Weights of a small transformer language model: normalized queries and keys.
Each number is 128 + 32 x the weight over the matrix's rms, rounded and kept within 0 to 255. Layers, rows and columns count from 0. Numbers have three digits each.

# layer 4 MLP down (transposed), 640x160, rms 0.0624, rows 339-382, columns 0-159
093069113079084134103124089173077129162106132177159148171188137186148123168164043102099148157154170129127162056142161157123083166143152157117104193093132127155117114139078121139100202100061091113091157078137116131060125149173178127098092129109137147186142111130128116146147114114134149135182111129123029127066098065131129067234160141085131094076113108102093191140157152083074141119192117135088115119139127166203072099040099122099180153118150120167077150117115075088143142140197171
123182170150132118105148193140154081131147153094091117091135139134144207131143126119141103114120085147118122086156153121152178168103126076111135094170181091110087183116153072152096127183137170101129120148107121120137156148158145111130181099077141088092147130098144072087157078145151160174113131055045071109151205077141063119113162150128090126085152181141153062107127127198131058117171134122125093110101139145139143199088097171129136123081134163106096074100153134111086133129111106
087145165168093161085166132144120142161135146107149110143083133124111121155087108099185144141131093127162126104174144098167170094097175159127155072098167115184171159132118116106168159128054111102120119125133147095170142123189143148157140108151148113079074065187163111098086148150163119151137156151066073134110124049094105082178100147199134130115215083125131163079055153139120144122099130134080146156124185083172120113075139148066029118073130155125170090130094125075149145089162159
093095122066140108155151129095177129110114134095101117143114090132109092163137144140088114097090096179164114138149194129113099131095139144097117085129129107095118141135161109154124158105102088073131119118142161148161173137138191099188124122128097143104066098139125101120056146100109142117151123104103125076116071125151152165122096099124177126183018140147136114119126143168165120167102091126127130122121153104147102143054145149116140113079127103154112147044140154176088096194130166
129084134083166102140041176156203098108181174137129123147127088132112142109146161096165172000150084114191169093074091116121152150146107120103051153079149175143155153172141094117133148123175093147094121156151125092038157176055143057127068189113138110110133156158154184168049137108137099087162095043107129099114140148130114134160085123074133138222131113126070133095183101141132126116085141148155117129142153128159196142087039078165157185122128142131137113083147147125096154178109086
107122127104072118159129181105094055111129148086113157121198095124120125160146128078040106076128092147158091114130179127084165130096110154163156095054134159158167104173074112088169088135141087172096134204172130108139171129182092136112093168116180081065135129150124095070101109065122141088166119126121149139110158109109149154080140113097084133166140037111116171177149147150111105138096148221109069131107119085147141102098101109107149115091106108146124135149141151134123142109111141
027136122139164126123105102125143139174121178048163126097186144119131212087170097126154180188078146082165178196177127092106136133137151141157131077132177129144085135137097094189118135095156213142157115104104160140130150089077126034072058079158165128180132172079154104134165138086146182119122102106085111094157159150093093121120122150121133067199113092164134173118131140172098116146143156107090143129176144105097122130119127120086158166111122135161152155109093114138145103152183117
209163118157131165146187186105133115178175015116076150147116190151172104102086156092068086122147112136134119148162137137128078038128130135132141109120169086141155137157229072096142122099133122074114083077103090148059114131126096156141057146089127094130138146138128133151185158072118165111099160150147159127117122045129114169122150115073058128119088143168160177154109155174136212196127136218111104114149168145110101139119134133177142117133143134150154160153117188128072122139065089
069127087050101094133115134217152111173139147127154103108097152121121101143158139148169108122151155128103122092105149086126127164110112089158110166178157131168098123098085090166122145157102102135151183130107124114158156118105150143138142107128100118122133109165117138099122145120057135099149125181128172120106098151185135092076095094203109095064142108105122156107128151167146103092090101141152113147109145093103117148156161157114165090135130147155175148125181091096159139136129141
158101186131207106078126112106084092207161122118154159168152218136120058118136204095160138148179127123115096086141151110112110078100086053075127102093140136158150121171140203130162164092065175161120074088182093112116170122111137091108159118145084128072174101125118083128091129141102138096147109082142130138140149067120129120085071138148171095139148145126045176096117124141106084107095088083112149174130068108110109149162193130065110128121182126083145126125088167077095150104122184
170053152165097096115121105079158145125157180111179109180192095122144160165158100080091138156129130159164165153175112149111118172122112141145133088170102129118129174127166095130148130105124121163127219176107179142164102118148163128126131153131164160135104090164157148199099088115167095139104177144104119134150138155164085169159130096094136123126119128092108091162117144170159103160136108177120125088158120144109122197126124093127094155161141107123146105143147124126138144150074135
187126135156214089139185135123155091104186173035107185163098136103128120085085070142124145149055139144153111103095108154158116120196104117079118115130146127156094101156038132096094112164147150139132126186119179169061112094131089150113166086054154122096127052146147192157101153103114113090107129119115126149144100165076158143200058151131120138088108108149100109111128105151153155125143123092113121096120163114137118187096144154174205152174179141193119157115160198164110105061105132
140136174144173120193117127147169119156083088107117094142115167157113153186121157131098151110100112154163087020157164137125156055065198112086173064092129160154149103137153177087163136100171085186102135164137113169151110140135117106125112113134151103120049151097080191174080159137126099146132127089112133121084149111160126117180095084093157114108125129137105081115113119079131126140103098173092176079132116077122093095091113068073100086119121133184114126113136143113084137135122106
134107098077141102115116136066138192109089165097150189113126119121186138190115099122101126145174130147129155145131094165100101142080144170091100093158110158145107122130103108125114055084141136080102101118157116157100156170150148147103110111204169144105108107139113089108086117159177131103084053075119115117114106132106163099097149162100099144099151134058129131129138135085133100156082124175196133134145119134123157118164133074140171091118113071134078099173121110142140180074086080
100079115160077146153091160070129139126137128120062074095132161160131127119125132135116126165162086093065123137154132129167134115148153114091159085086093115179133110092124178126108162110150141107218104097125132137120125140152130145167216166068098113077121122113118140098157139132153141164098123149093063101122109109171068176179084116129173087161234155192058060133089131128073135093165158134116105108130126155156118147110114097101133139138108101092137115105104148146187136140155199
127138151082139098142143092118156119155111135151106089185153173170116145144127137131160134095130131130136158162063095180083156150161145126139132094144149135135113139149153155154173153121119143118114083085150095075115120112150126059183188163156173132139057132094133138143103118166142120161124110112090170133143136165162113116101067095181152114171135142084117117175164130114143128141089126164167115124097066142156144087113136112133126055152149149132121110095141127134163165137169148
115097179114050146092091130132098151122083135095192142152186132088107107118130090127118109112061105097115155140045133155089091124117179162114067152162151127133157089111145146196159110099107136128156151162124098092118152184060139246140159114122093153124103118145109130083126091147093149136079128078164152060184125098097128079130052122121094193163160130125135153089124138153120085121087141126093135109053136083184073156103145074092140114111187157165076183113110082106162116185135194
137182090133146127103102124094160160097068140159121105176137134087106126133163185083112174133105182152133137146113099141106113131116149089147123115123143090116141150116097115105150126142140153090074107111137060112104066095179145134139136172096157142129147133108106099068111133103088146145120115131072136098140163126168074111118143104144102048103131104147112119143151181091123105136116108174088113135123150066107119122136134110086135113154087161106135140160140095125126148156129129
088116141164109109118117121092152148099124131132139151177087091086144137107098092134172173123164105100127140126163148080114070156134155143190102133105106127118157123123120108173095080160134116104103158178138138059104121112177105079141117107130098163133054099114117116123142109184122146092123148125094135191113139155138147127114189128118107132081134087132110132104157129147144131146080142106137098144094117199144095163095183117121150153081168140154154151127114139175135108083116115
176151110132129101117132104110091115082098136174146072172141148156107148093165160148188116135097118132131060091090146165158123137162091096071159131104145169121033107111134117096039158097113147197111089166095145229111136083188209107161140133134141124146136148149108117171105126112147130152088091118142148136130039146184138155137118173082159044117105180120175115117115147158102149132135115106114120134158145090089152140103187087125100104177167113107074132158180101142145103113148191
111090179103177100099115093123083128101139043149098086145128182104111127060119133130113105104097112151102065150048195148131133156147123111122102122133105171159153117120101136098103104088147121117114045113130142177108148106124146133115107105106128124157066161104160158071107166158042155191184106136169132082150124116141148155107146169072115174179127111189144045126156163114145114142105166160090137115159124155119120138127139108068135199133096199099142109088092172127076108180091129
104087092127196130145114115183084111168135099126137159111110207109158167198139158132035161151083108094179185117100141194139168114145167096108119180101162114151141207191106141107154132135111184096121129156169093133146107209144116162104058138133176114124126112106151113163103129129206140091084060159069141099151091158145138118168111127074120120171141128089172156160220147136104089163104145126109076106166103160150145178115141105123139167107139108143136130137212148052075105091131097
174145130112112145221111116108118125128114098079189139114151174085132094129153172136143170146148142174128146107119119076150179139137166169096171101136133080121146152099145087198113134133114083105156151206078142167158121122100059149133118131100128098177090165107173147154181130118121165105130076127101140072133179110126162164125103116121112167074161123074079074115052168064119078134121127136166136086128119159110152148129158071162136121130137087125075139113171093072133090151176060
097128119120161128138137092114137184114170181141084186150135160196187165117170140132103132114112119150084113112110106072156197162129117087156076102162076155143138141120153133108136150118139151061144136134152149134123100212157109185122107073115131047195160108128178123130133123132174125146108093133122130140150127142117149095142115105159071160128152144102117190127119103116124136100127103145159187108117109083066138119111084136099144141098088180129109145084096122114180107144094125
075119168144127091139147053112082106113144073113147112098129156141104164107162115159115133125138066115146090148103166102161123119141110201152132148147151175125117191154108105137161114161155102115149121060089116136127129139177093092159116130109085130150125081118129171175117119161111166153135144077073090153114149127085081107110104145134082080110174163077095101110127122124143145160083102122163069139050130112149116174108138164087087136147161139216073087152075174078113112142103162
105107150047147188142147125124106106071056135138164130119165066117102123183180053129179162096123131072202203130167116071123192119127083150117127093128146109139121118159113104138157204131143163146080095185179127103107104106089076125167172115097130143169162183174084115174118134146180179097158156135142186154138155098151151076115113123178129216120121046079071109126168112062158147121144118138096056132150157099166143142104101136091165157095134159159104168097150114119129142120145173
117123139123122172132137141123147122175133117091099189125127082163106186101092163109085169152165121121157117115077159090101123191096094158185121144110102233155119088152163102145198116124083118207150094136106108176184089103109076114156175133161102125102080101122091098141105138133108097167124094183151105107126114123143206112137141119090187161134134179095065167096150116151095127138125102140163080141175143101103150100126153134151108193091186156112170153094128151199151075137153148
141076166119156186155099081122107050118107147135151100145145122114158165118129110129158120131133136131148091076154146092091101151133160171136114109181113133135132097103188123090157082121119181135130199133150113144115109065118129193110094114144168123122180104174099098109157186126106123115100101132121097153154096204181077133157124121106195083098127100096161149129124079108133100103147132152089133172126104072136130148147143162086130111106160084136098134156129112153134104161129093
166075172140168160124130113130150085130083115152088082090115149110109147149091135140145158133167151194141122180144165101138070115134194125164134178099149073068149111155084168194140066074168181058133157147138112088137091092077130133123221122098162131113098198151091149106120111093129113129146126198120162132160094178122048064085130152168156138132118084114096065135099137146148100143112149143182172146121111152122204139149156097087159130135125164132168113087133115071085086125167153
058138107094142154171154155189086119138145111155144157079110163129157107179110109131128139107125089060112214215090092160146128148130113124113100183177148131159201095086184071143255093073128123124138144145157103074089099134163154119107134112116123170138162148127171133121176095160160103156128201116082092130144015090120152119089169195071096102114126073149093096124135134061095153111102106152100155127129110126152073081100116144197161216116000165115160198139105129137191132118174156
178128139112104048071141183079187085147130120101125088137129150090157150090081109084100084144149141114205146099134114161163196141146071098148127137134141147086030131145165149154126146112161088109114105126141115129110152178118081126193156130115191121152116103183126098157056077117091137122141138107122129188143119161096118120109155083147106089170076095125111124072181075170162123156107150158123115118122138142157136131094110087109202157160177135142172158095163146126135114135089134
143151169137111108126142087170160150111148125091166082113122136114135092177145111127145149135125110138126152168156088083156104145192116117125133097099119104115051145138113164137188156099179120152100087110071174110129113140172139143153168090126124139177060150145171098104082102126132116165169131097099133127147142136159134147157108124147145151136060133112071175131125166133120185152103085094149134124110107204118127164124092142168120096170067175150119137083144146115154123085101132
157132099091138096130102237166078201085115144122089131128053095098129112138134116114145174201160093180137204183130085065120078137096147161130136105121139135113092105131187085118143186110169143109108154174122088133139133072147105071130111127118181119079142171102166134152119136144132147105157110113130095092084131159187130160160117143151121164120092105110172128097138155204145120043199135148116169157143095129111171189070192116161049080106152186097099152083091156125138090117109127
130123214138132141146157101152146099128153094074085088117176147174128076154084191089122187128103099110141141109140137172140070112120162146103148112154147127128091123130095106139050114151088092081097080130069124104166118079155178069073077145057113129150117127095129102107031121140141142137061149114111071171180143128071091126185202082088117093109117172115113102151138094100111159093114084130113105177144129087196138044117095143104058103147102128103114115139126138114086142082126171
109162183093127086087111153109105118188120130093128142121158126145127117165158109124228125099135153120118086131144151143058094161111122141150131091144103079166152133105140087130019136178195116109166125119089123133134142083129113131135193216172092149158125107089087130179132112069106156058176208165098133159200094100128167160109181162149122154124142136180114155106116175154119160171155164085124113139153188148136169194110091123125180065149189081123117052119120024162193098117174089
142126093131142104106205114150117117146177134170159144177219186114109063185158074096087092113179084109095132059164076106130183172119097126092177143178151058080173152129126107149110067117168154174134131141187121127091116089131076132091106133107105117122170128149164128156115142184176141125210070131113095128110111147098174084145083112140125131125159141091135115101136112164131098115086133164128108064110103091161146117077170190146103178107132113158154157114149086138166098082118179
110174073137153108176172075180071142118163101084112103136193176121155176156128124117090164177093111130152136110182159138066173096135134087132136108076187095109178170088125161193092159131167200068102107049133133097138131138162115113112098091108104096119121082112130104085126144071150091114117129133103128161100169169124092154118120109144083150125107171138149114129141132153148076189162096148148067143174135089102123125138102143071126109202079109148132156171151155105140103085112133
067050118126087102122103171143093113162104162153123095139137155133104086109134080054077135102125194158158093119139093070146149088101118117163083172162129120073123100133069133110175118167090158195081099138114095116166134140122163115121124196165136150092101084083147156121122130175123123146109116151104136097140148174127148117195104122146112170146169144116140097114122144118115108122147122148099149100176135202135158128120131157130136162184148134107097137141109158204153154107164108
160127147175115137101094162140122142110142164099103154138110112121147105150123142128121145110118172160161127058096128132184135165124096215182150102126130121149151101097117158105137089148126148090156166167099092117111127150101128134152103126155169104106121144115112108105132076113117065127099181109107094142156152108153131083094164114136128133065142095155130123124148133141123149120155109137133134149096137110189149185113170177132070079107139104136096127140090089103130153093152139
138113154130202153090055153103165086123138127096065073115183188127113152179142096094140182121108107122165059110132111151139081092142139148112143217121134152114083159150131133127109100100096107156151177089170170134195109117130095114122153126085157125137119144144069127130089171155130123073118152140096108100142154118176153096134150181161098072179103091127101158054115067133132094184116113099139068130145121126152189055120151088151155136154116173115075189188177183128119128103144153
156158077165126166158093165139099132113157070147173141129160098089100140123122116138111137128123134142126103163156185123143120139132153097121128168173085149105189150106150097137108138151141150128116108179106134122122127138098127106141082111117075112065127133118147122132134130146124149149135171097116145150096118133125150160066173133133117110127152076101127077113142122149103084126133096143147136137126128164131127180149095101119122154111123177106121136110131102135145133135115171
143138122144122174062136117118113135088136128153132118099165153102110121089111133167087098129185109062110079132168083139123154121096118116109116101159130131114099110090108133152169149130142131130163132086151111111094083141135171167129110148111108133154146160156140156100073070176176117159109124075133102138161140102133132136192113092095145150111116179117116082161151132151096110117097099130103144154160155122123137116146107134161068110141147097163171147158120046153119112133137088
148094126143123136138117134110116067116122156053159131079121126167122170107140194094165141137181139121126102126112175103101138164166104125138139150181202145101073109130132151112112085108165164164127150044163165085160140147147142092085135154122185116093121164105189114089097087102110159109056086180175134210136112129115157073121095177153091143167090122067101117168092120056148155111093067089155117168090125158130111130165107166157162135093153075102152156112089155162102107142097188
132129145140131175123119119131136134120138108113144126126120147125140107137126115110118168137114139119141100145155133116117148124138128129120117130143144143101152107147163125115096144119103124124121170118090093148131125117135123127108108120142148133126102117127157129154091104113142096153119115137140114131159113151125112164149106148148143108128133096141074145129117113114149157143159143087122171111137121121162126157162144143151149092141146158118148136130143138127158115129135125
# layer 4 MLP up, 640x160, rms 0.0624, rows 340-383, columns 0-159
135108196177100102126100118099056088160194160115160157119080129088105100097080067186129118128122239120139140102156183079149150057161129087102138105092088133151185139127078128116118103114132151120237152137092149113133157132137138187179089189135161109157140126159087165110102168141114127120172113162141138138153102105156133140129162123085169163124119128157105132113160138118182147109155105182103091140110121145097127138129165093140153174151102141090115193185086099163130188121144151
065158101096106129117099157184075130113118084110113132085063118091114151119100092110097099098182204134115086130171131084059121109163069101041120115142161167110104170128116178158142132231128116105196140111147087092126114118118104114139192166112099124117098117153141075101077154131161109132161147124187075152127174068077150205078147097210175115103185092107202092083113090053142161104170193146142075140133111167152127104141160099147148113115153172161085159089126153072110163172151097
193115100117131158116033128128085113111150124167127163135075087117186147110096130142160106222097095136060149106079146103106121135145142105169106182104136111098093111118139134114143110130118111108105130139116197118085133120073144136165071116115152176136139168138145150180147142138102108152153087111117194186161156061172096129137119152111159125047089086166086132111145136128160113111123178136179136076100144100162139104140128106121126127130109188133147141081165196145123175071137103
139113122153149122141091147141060146149077155142133179115160149099111130121160189129190148109105192170065139154183140196158127118090106082150110113108124108097169073090125145134138148095128082112159119062110151146154107130117074118135054116145124188171121096123116107131168091111179130147127139132063116120136164141145125115127126149142103145084149117173119126181075125122139067144160101145131124122120150123093055133156170069170138119104182141115162127107055148118136117152090118
101039127167102109134110147118172101136138073188167086127162084148166054080056103108120206166104169118073142093087155201091146123121142120124142090130113111161105157101143157104114138106095157220161070111048083117111081134039117155131167087122073139155131122108133123121136130134114143127067140114124090116129078168115157103153076133137113085128123154143143080179164153139113161143147127128165181138178113116152144111160120090174160148121218066136089064103076105123111102136078093
158180103048127124067127182153143138151145059168099087107089102079063091172148118155186141121134035143111068061130152159117083088122109126125187168094179137119070146207156131116173065170110086114168127087085127147144151111093192157158158106155088134110107081129141106165107151136135093138195144090166113199139085119132131115120106127207172125137212090134116171128121166135167194090112140137131120195102108098152137146194121116130196143095123146123120185143103128149143122129112181
074113100112163173148161128106135204150167222131128126158121140171120110101088069034108150155122108104089110092122060160148131108102156154142094177164103109101135175122118106134160172139091092192060199161167102103153073178182138093117144069161148138063102097163142137068170080100112194130134137101077105083189114137119096099089180115141168145174159107095096135183133149081076143117104078129196190157191142140121095173127087137096097137123185176083138054137120099162102160106112067
164148152168135087173093194119158189111128133095126086113087145158140124124092130169161124185076141103054145111154167140176137123146195124065104142123171116122151173135096183131109147173089116183132134125108113080122117117134173104183131146123079079167175150138146180103123121189101131108121106154164144160139097183101160145119159181108174159096110136131155195171144168139129114133175112147099126106116170131143148122124089095131141154198134075101101129104122162120120208203107122
162164150140117159147114113080137142118129151137153127147107100111102112116146121157113130172120142109118151140076121090130147168147092150116140144131047127094141146118121097177120191162174137092110173116089148130119126196040089106168110147146172113200123093182135088170160153091189166148075155170045143110138153149117117075179094137121124081102132152144123105102126150157156117144130163117192048101155081164102132154148111113126133114166095119080142131218140163145030116138145099
134170147145152129118067129141088139170119116114207133169071140162144176137175121079168156137084170119178088150144134174156141172183129093112198109164160163169114119139132167104095181101143112131113086094090121117136118124103137103197124133166096147153076135099143137064114146099143140203122086124186106098138196126086147128179094131112157187142114064119122127147133074174055125165197113143126150149135088127138082118148120197118113086113131063174104120122128130149150143158126144
097164055126097129085180140166140128112078096152151092173143182194191111107101132104156166149177155157149093166119132152118104161096154186149121149092168138165130195123165158137105141099086138080165067112125125086125193151121101096171103150177086136185132226155137072111158090146108120147140179127098179134102119139112125112123171074152145134142045084103155106103066058157153114124084113094102109125192118134129129097164151134163146095114135108145126102132116147089149167127101134
105156124054134131114147127142152134094201154137137098136086106140171134080133097127077042154168144105087168129113078136162108109148080114171110152094126105093153176098140127104112109171163067083077073160120126143098119087145105070123082112155107146170109079158162084151154077118177119127140156105120159153147159151087174075182165094181165187118118130208144135133181094178123150083109115128162066163091107154136126132212166134161102097124106164085128090156161112090128134128167116
140153142134172169094167132120176141129148157123085093206098117171094090095104157149112130141114165151158175110082098168128134079086126138122116196151105118132112121117105148097123139225123134106109129128140149108165113148045145102117080140190170102139170079138149121106117128159087111187128072159161159144154116095128140098121131084111150116154165057116124092116105129113169145149133113125099081180145154181116148137102109113151129158134207067137152094114135118125158109127134108
139125150148166182179129089120136172149110142139130085145119142096132104089116105113169160096170095115070165097123146161111114144118059121221172040138100121067131129109149179043150177161140139165098124163110106083183137137147121116174126102117187165111177175071130156142136121140150096170108156090106172114171151144111146104091089175160131135112158077140173190234145077152129127126139128096056165130134084133191112080155108148134127170057120144165191127125093115151135112146142150
102138137134149136108103187128105111131097144113179133096118069126156144101095101153074087125104152106140100121175194081161125122137100110094088147108144129151142145115111114087088070137084085135148147159089137162104144110117148175178116113140110120091147108176088159118082126081115146074095183158154118163119095075140127115131136174075133150157146101178122114129132131126112161142164154122074096124098163162118093117120106118150114207123118117105117174139098125147158119109087121
139100146094111167152128149144113196156148133191120137152150155093101100084108134095128198078098090180100133114193123088153123093145128103150106097122061098078111144128135131100089139141192100184128123163164150158114098094144137152123088125073131139134184119101203115157115155045086204169155119100131059118117119170133146166066141170113088095100136209125135094146147158137183090077104089157163168143129151173180112185142141121128161166149126118091123121146185083133143179075140106
109098139119099122165158103145131137113186069113114116136114144109118148139119084143130145139127077119112147140118148157113105091152117139204149126098159140115113143170168159104147159109111106138155173108144182138179142144081131127154154044178103129134121193102144187203190158150118135203113161086113140183096114121133126079119104121079109135127141146120162142127125105093165141135149092086119106161149126143155175150113126135172090134083227095145093100088171160109103116167135167
176116164131131127122093187129120131074136139150130126137131173152110145050123180187124131119112129119163135121116139114146143090163118115127193193114152146053152162121105146133173129148140161167175134167133100167119088112145115114160136172129150136140104134145110173148089071159138122125135096055142083110116152127098134139106119132099189092108134120107154134130116139136120095128143139114119120096152089129131137103162111127110196132076130144124125164118136130097112151154174125
139159082140156156149120143149010080142132069104145211115138111160125139151126142125156122139106115082166107091202138165200126158172159128162110189109128169097069141206143095139134132118162137073098150152140102124186156159110138192169095102120153120116083103103161120126164113137083174106072149130055109137110204121166155126124167141226092150138076124161090134147085131170134105154112107077127119185138133118125134140123125171141112113075167138118147106198158187131104145135160125
163139147128131122104141127116108126122238178121175172111127131103119163089167155085144132098134150076120113104125126103140147113154111152073088188099160136152168112040142068141174120135177117110111084106062138158187144070126118141143115170143180094122151070155107097108094125136121151116146120164128150145131156069121167112143137066149091157151151095135165132129123133187158160091127072212138093105067124143101174150103112109119155174085122159101157151147116085167157154108119079
161091148116085131103101139139081134135113159094118181097136139093152149117190143062140107066178132099149092128130091123090132115108115116071127125143101169123176116112109146173179198157188147153103159054087144140103159093148169146056089159118086083126102126105065126037113118142105106136185167180129151160078165089092156165124146195149190103096110131120135038123090150134167116132161109177112182094130175149130142138120091140093166104074099150120165201103113044120175173166144100
081116076134145131196075173182125164117118180144160109168112170126188132074136103153162087134136141059137110104150118174125085077211095142125081158093148181135120112118129174093175098149091108105135109095101123105127124120129125138111098141118171144083137120148086122175135108128142113083093140114148201139168163099065113104054143113182111176115140102113190162097173085193128176138132119101084168118137124110159099140127125117117117146092122148142124039233152111117166198130125116
083127133133072121102103132120118176075106133119148128119148153137171135089123124114108089169170162126084122118179146108123051115205166164113137091166142126174166147160147169056145121151111085164115161151129049093136138135100094127084067115089102222093136175107111132105116103113088153137130170128076070146123168149138190116080108155123140097132165148125205086176127144105156114107134177161079123148132137145099079139124082185151102110129160120156103142113111139123135143120143168
156117112075186129145127147095154188104153074177085153155078105169133098136136155111104123136097174150114110123108138138054128156115149107059104085067129093136170113148182106142119154107107162149168054085161176147145217137104113161141145170167116132161061074178098067132153147145136087171154140158134123101069141156121110141147145110207135102163175081135104130146019172120128082091132082144165135121135133166108140173205161101148151095078087123058136148197117149125103180148138122
155164146203146148170120118141136080157213091112150155151121166108108074098122107121154164196089152136082102112136102154188162104145123143131096066144142079103094181088115183084128107091102119157130126126110172118116133165112117157120113135144123170083179112085139162129129165118065141171103122102081120065083122155123152168107139142107178023086091140146133136167137128124111126201127133109123084118135152114093136167146071167235079155077127127118131073127139199131149127105123092
133095158109082121121102145172137156055110162103113137161137167087112091109147149105173107110147122202152080142088102102172159119140163122101165111126155119200158186152151180122177088164133126134154147123166072126125169090117115085122097135115082178136164122080106123117095120150104137184163147122156057131093145072140138153132084155139155117179171131130171166169124089162188065132121131130093112125136145155097191181107118173111137217092074176111151120096174123146184142172084140
118132136145092127073196143114147177151124088124134109155061158095106095102121126140163118149074135121114158199146038122102165080134085136127097132090151124130149160139074075140129166130105113141100110136052077174158100168133169071091084113138173136160130091143129133154135086156173143116143105160140157102136138055111147118153130170150107140143150136130107109166112145135170170132097129083170126078144140182165132126116163082133133123142148126089135198119117168095117162132139167
101181112137132124165141102141129161103143141138132152165137131094137115117096112213090135138136107120116182080156063181148111138142057108114166084125126164159108092116120143060105139130119096133083105118121145121128124172088158064082080099136097142118107089072106104196150110127102128096148075109043167086105200121090185148115086160090129077080095155130092192064176108127145139149105125060087113139092157098176053093144096144095108110091142079129143132193090124163136131106157117
128143071244128157134103150104176099118142121134065088090073077143113118137126115177127159069116133143203163080131178061150156121129159102087186119145186166191107175111063127142126169130097115086141147104112144143072176122055166118148146129140132057127116149110183134132033162122128095154176073102167050108137124192111149180100103118142145158120191201104148120118123066061099180150181091090134118166120220119159144171146072144051152048084105080148141095185193205195065104218101126
159147093121105154123129111098119174117098118107129157132153188097077102163107167147141158151162160108097099143065151159133114123125178177105128131101115059132114133114101143158106146112168164125161145084100108089128188131149097090084077093169133139083109138149069097086143145134146125103135178151085103144115153130148152112133161084156196162178128128107172107117139178121076124124081148150136128083170137121111165095124137221128103138082124129070086163187182139095110121134125132
096097106116162169165106151108168117148115118147096178092158162125128180088113120149106126133057188135160095118093154118124142180104184108115097141125125139166162171111056186132151063176090122107134128141089170155076097086139166136104159159147125133077095142179121148183130153106161162087145089130157120151115124145166136129103154115106078108132140164181152133131098153128061076105131108140140105115175125063114136133123060119099117197129145136107150111140092113139126077112178110
139096097124128141122137068121148139118131135118203144116128140129095153058111132070147117088086146100144113119092129153097145155169089144128148140085121096092156174171148139134080143209175125099086106156097113138158136173134181077124124107127112185130099113121110114080192138138142087123103188169161175098153123154068177129114105101132154139131110168133113119129110136180123098127158130105171111116110152106109119044171151126111085138115128124137141150225119183129107107083107175
126101150166106140148097085070034169097105182160107115158104203192168142130130154118140139117178138137080158115189138110154122145086178067142149116193093128080255073077158120108104194100091124185115100221186115118159167172145126186176071087169195168152144143095077135094110115109089132149132105166088157113124174123103082185083197145099140206161118138166116143126195188117170132137074129130147185138101119157135125189144110140065134130155113165132122085149174123119140162115071167
091098112178149156092075077155150093107114166145149102159109154104096144067085097115109114026100097131112121204198125116127163083166103159093109166078147149197193119118137081196151145132163124149126100145105071127092050200131145155146082143139098121181157119133117125136133047095125169217154128110118180103090131125087092106117091166173154119105080123082111146181097130119179162130119115126157153099108176177133114157096155147103190115086158168158167109151067184101124204168155105
070133096154144165181201085189129177161135133090120140111128092149180132125127088136126166129099160197159124155147097130107142175134132146164099062093102114153086141169111171148122059100151089130164124147134113117100094090075103161154117128147096142072150119151121088110126137103084104130173092131154128128186139096131122114132163041100077127127089120096081127092176127157119112145155182144130149174108148103123173155090159141123139083146111080177167168146139105135094207125118197
128127133114124139017129169124119150127103147183149140087126116127152107103105164133161108088185187101099172096070129160109088131091136199121109129105141144180121080164072091158110107122086084087166110136142135143113173135106081183162137171163116124152138180143158090101185138138138176167160162147114099127072119110148157161154123058186180220153150088152179084121126104137086184013121120176233128104091137138191118080178188176191141176058105170160108163114148071137156129125106142
124113209183062170069116146131164143105147120179111132147093166141173153184139130118125131106159149129117093132085166156172131133088110095099161118160114126092133110093112141142107184099133123131129148100106143149151104123115126147138153191150113085131080160156075125095108120203147120145155137111123096131107127096166151123124105105110091108103099085156146137097068114101126176129154097124120107099133134120174187120131149121130152148106134099134112123104103158068102129112138135
077137093088121117140162108137140120151127097166158105109153129135095126119127106121161114150120092113106115192169133116094137112125161057077104173118121118104126153139149102161113171131132114150094099093134152132152115112134125115089149130088097135175118117140118157159132158140142205138164077136121164083078112146095104157133068165117147083190134138112119123126101131118146092124113123112128118128147150145080104091136081089134174168157126127133166129117158144163128133155123111
117074093155090120154100161125104159144084116137131144128141188165139140133080193162114131129132148093107103113077120074148142147152162131123122122077139084143130150092122102058087133106147098121159156150107127090153191148125117128147140108205150160143108101190124102122119116152136158105142155092101106134137170077139165117147132081124142158194164208150151077054150116116126135104155175117096079140083099178169173121134151160161132120087134125102130103162177122103107131212079101
125111148094114098103161096137142153158121181120112135117097160159122138155118136120176119120111111111120147102124068126121140145120099164150145117080132107138084138118126136105162151114101118100115153103138110142124109107121137161110159149129175144219132140093102127128141145132131125114150077148113113068137171132121090079160084137096121150116123183174109172130090134129180168149126130073093064156125138114123139052104192157127097103152117098162139104156103131113107141128155075
119123118109167091163112110146108110157095119114144166147099125129120124146135108105153140166095180196154158116104152118098115123169123130157154163106153116149144126173145140118117113113127127119129147169122159152148174100122101115117139090167143107117109101103109110166170180088067173114170130169121152123093102133119120122077145181123101116156129066147129166082078082087192134116149166111145125102093101148110105151139166130107180145139131143095107110101131230112164140115141170
148087127150094097078087159171138126128119144161161169142060176130124108155088144170063089163062150155143095050057127054137183123096153145148135164115085107109103114086106120116185118172058184101136208146093106144167099161112125104171104132131135150149101113172186093119215162129133126058099125113119172163172135098119155095159056104156153123151162134173168136147161158086169119106117145101119054088118091139212143089110171129122157135114172134098160129139088124150125133139141183
124128108137141131128136137122133110137134129141123123136122108132124122122105125141124135133128135135114117121125133130129139127128125121127131140107142160129117117127101116150134151124129149126126106153088126128118132120107129114136125094141127112135141137124129111132139136124128133150153119124140142144129133116105115133109125136129134124149116112138118115136147125111124131124126123119140144133114127133124146135155119123110158124131148122144134117137129126147128126130134129
131218046170068087071113120150189146095136121095171194115194136141156104106101102111116131144083146145101054204218121096185195066156149112171084080125079089094157178126152091097141107108186115153085168139107121128100108134104206143062108213114028137092128120110124121150176129167154173104065131158083115160088091160080071128140135180141175083175101124177161114187138122177182137109138130116112129093144145179155142147119130170090065146099138084119113165085148153097108122130179093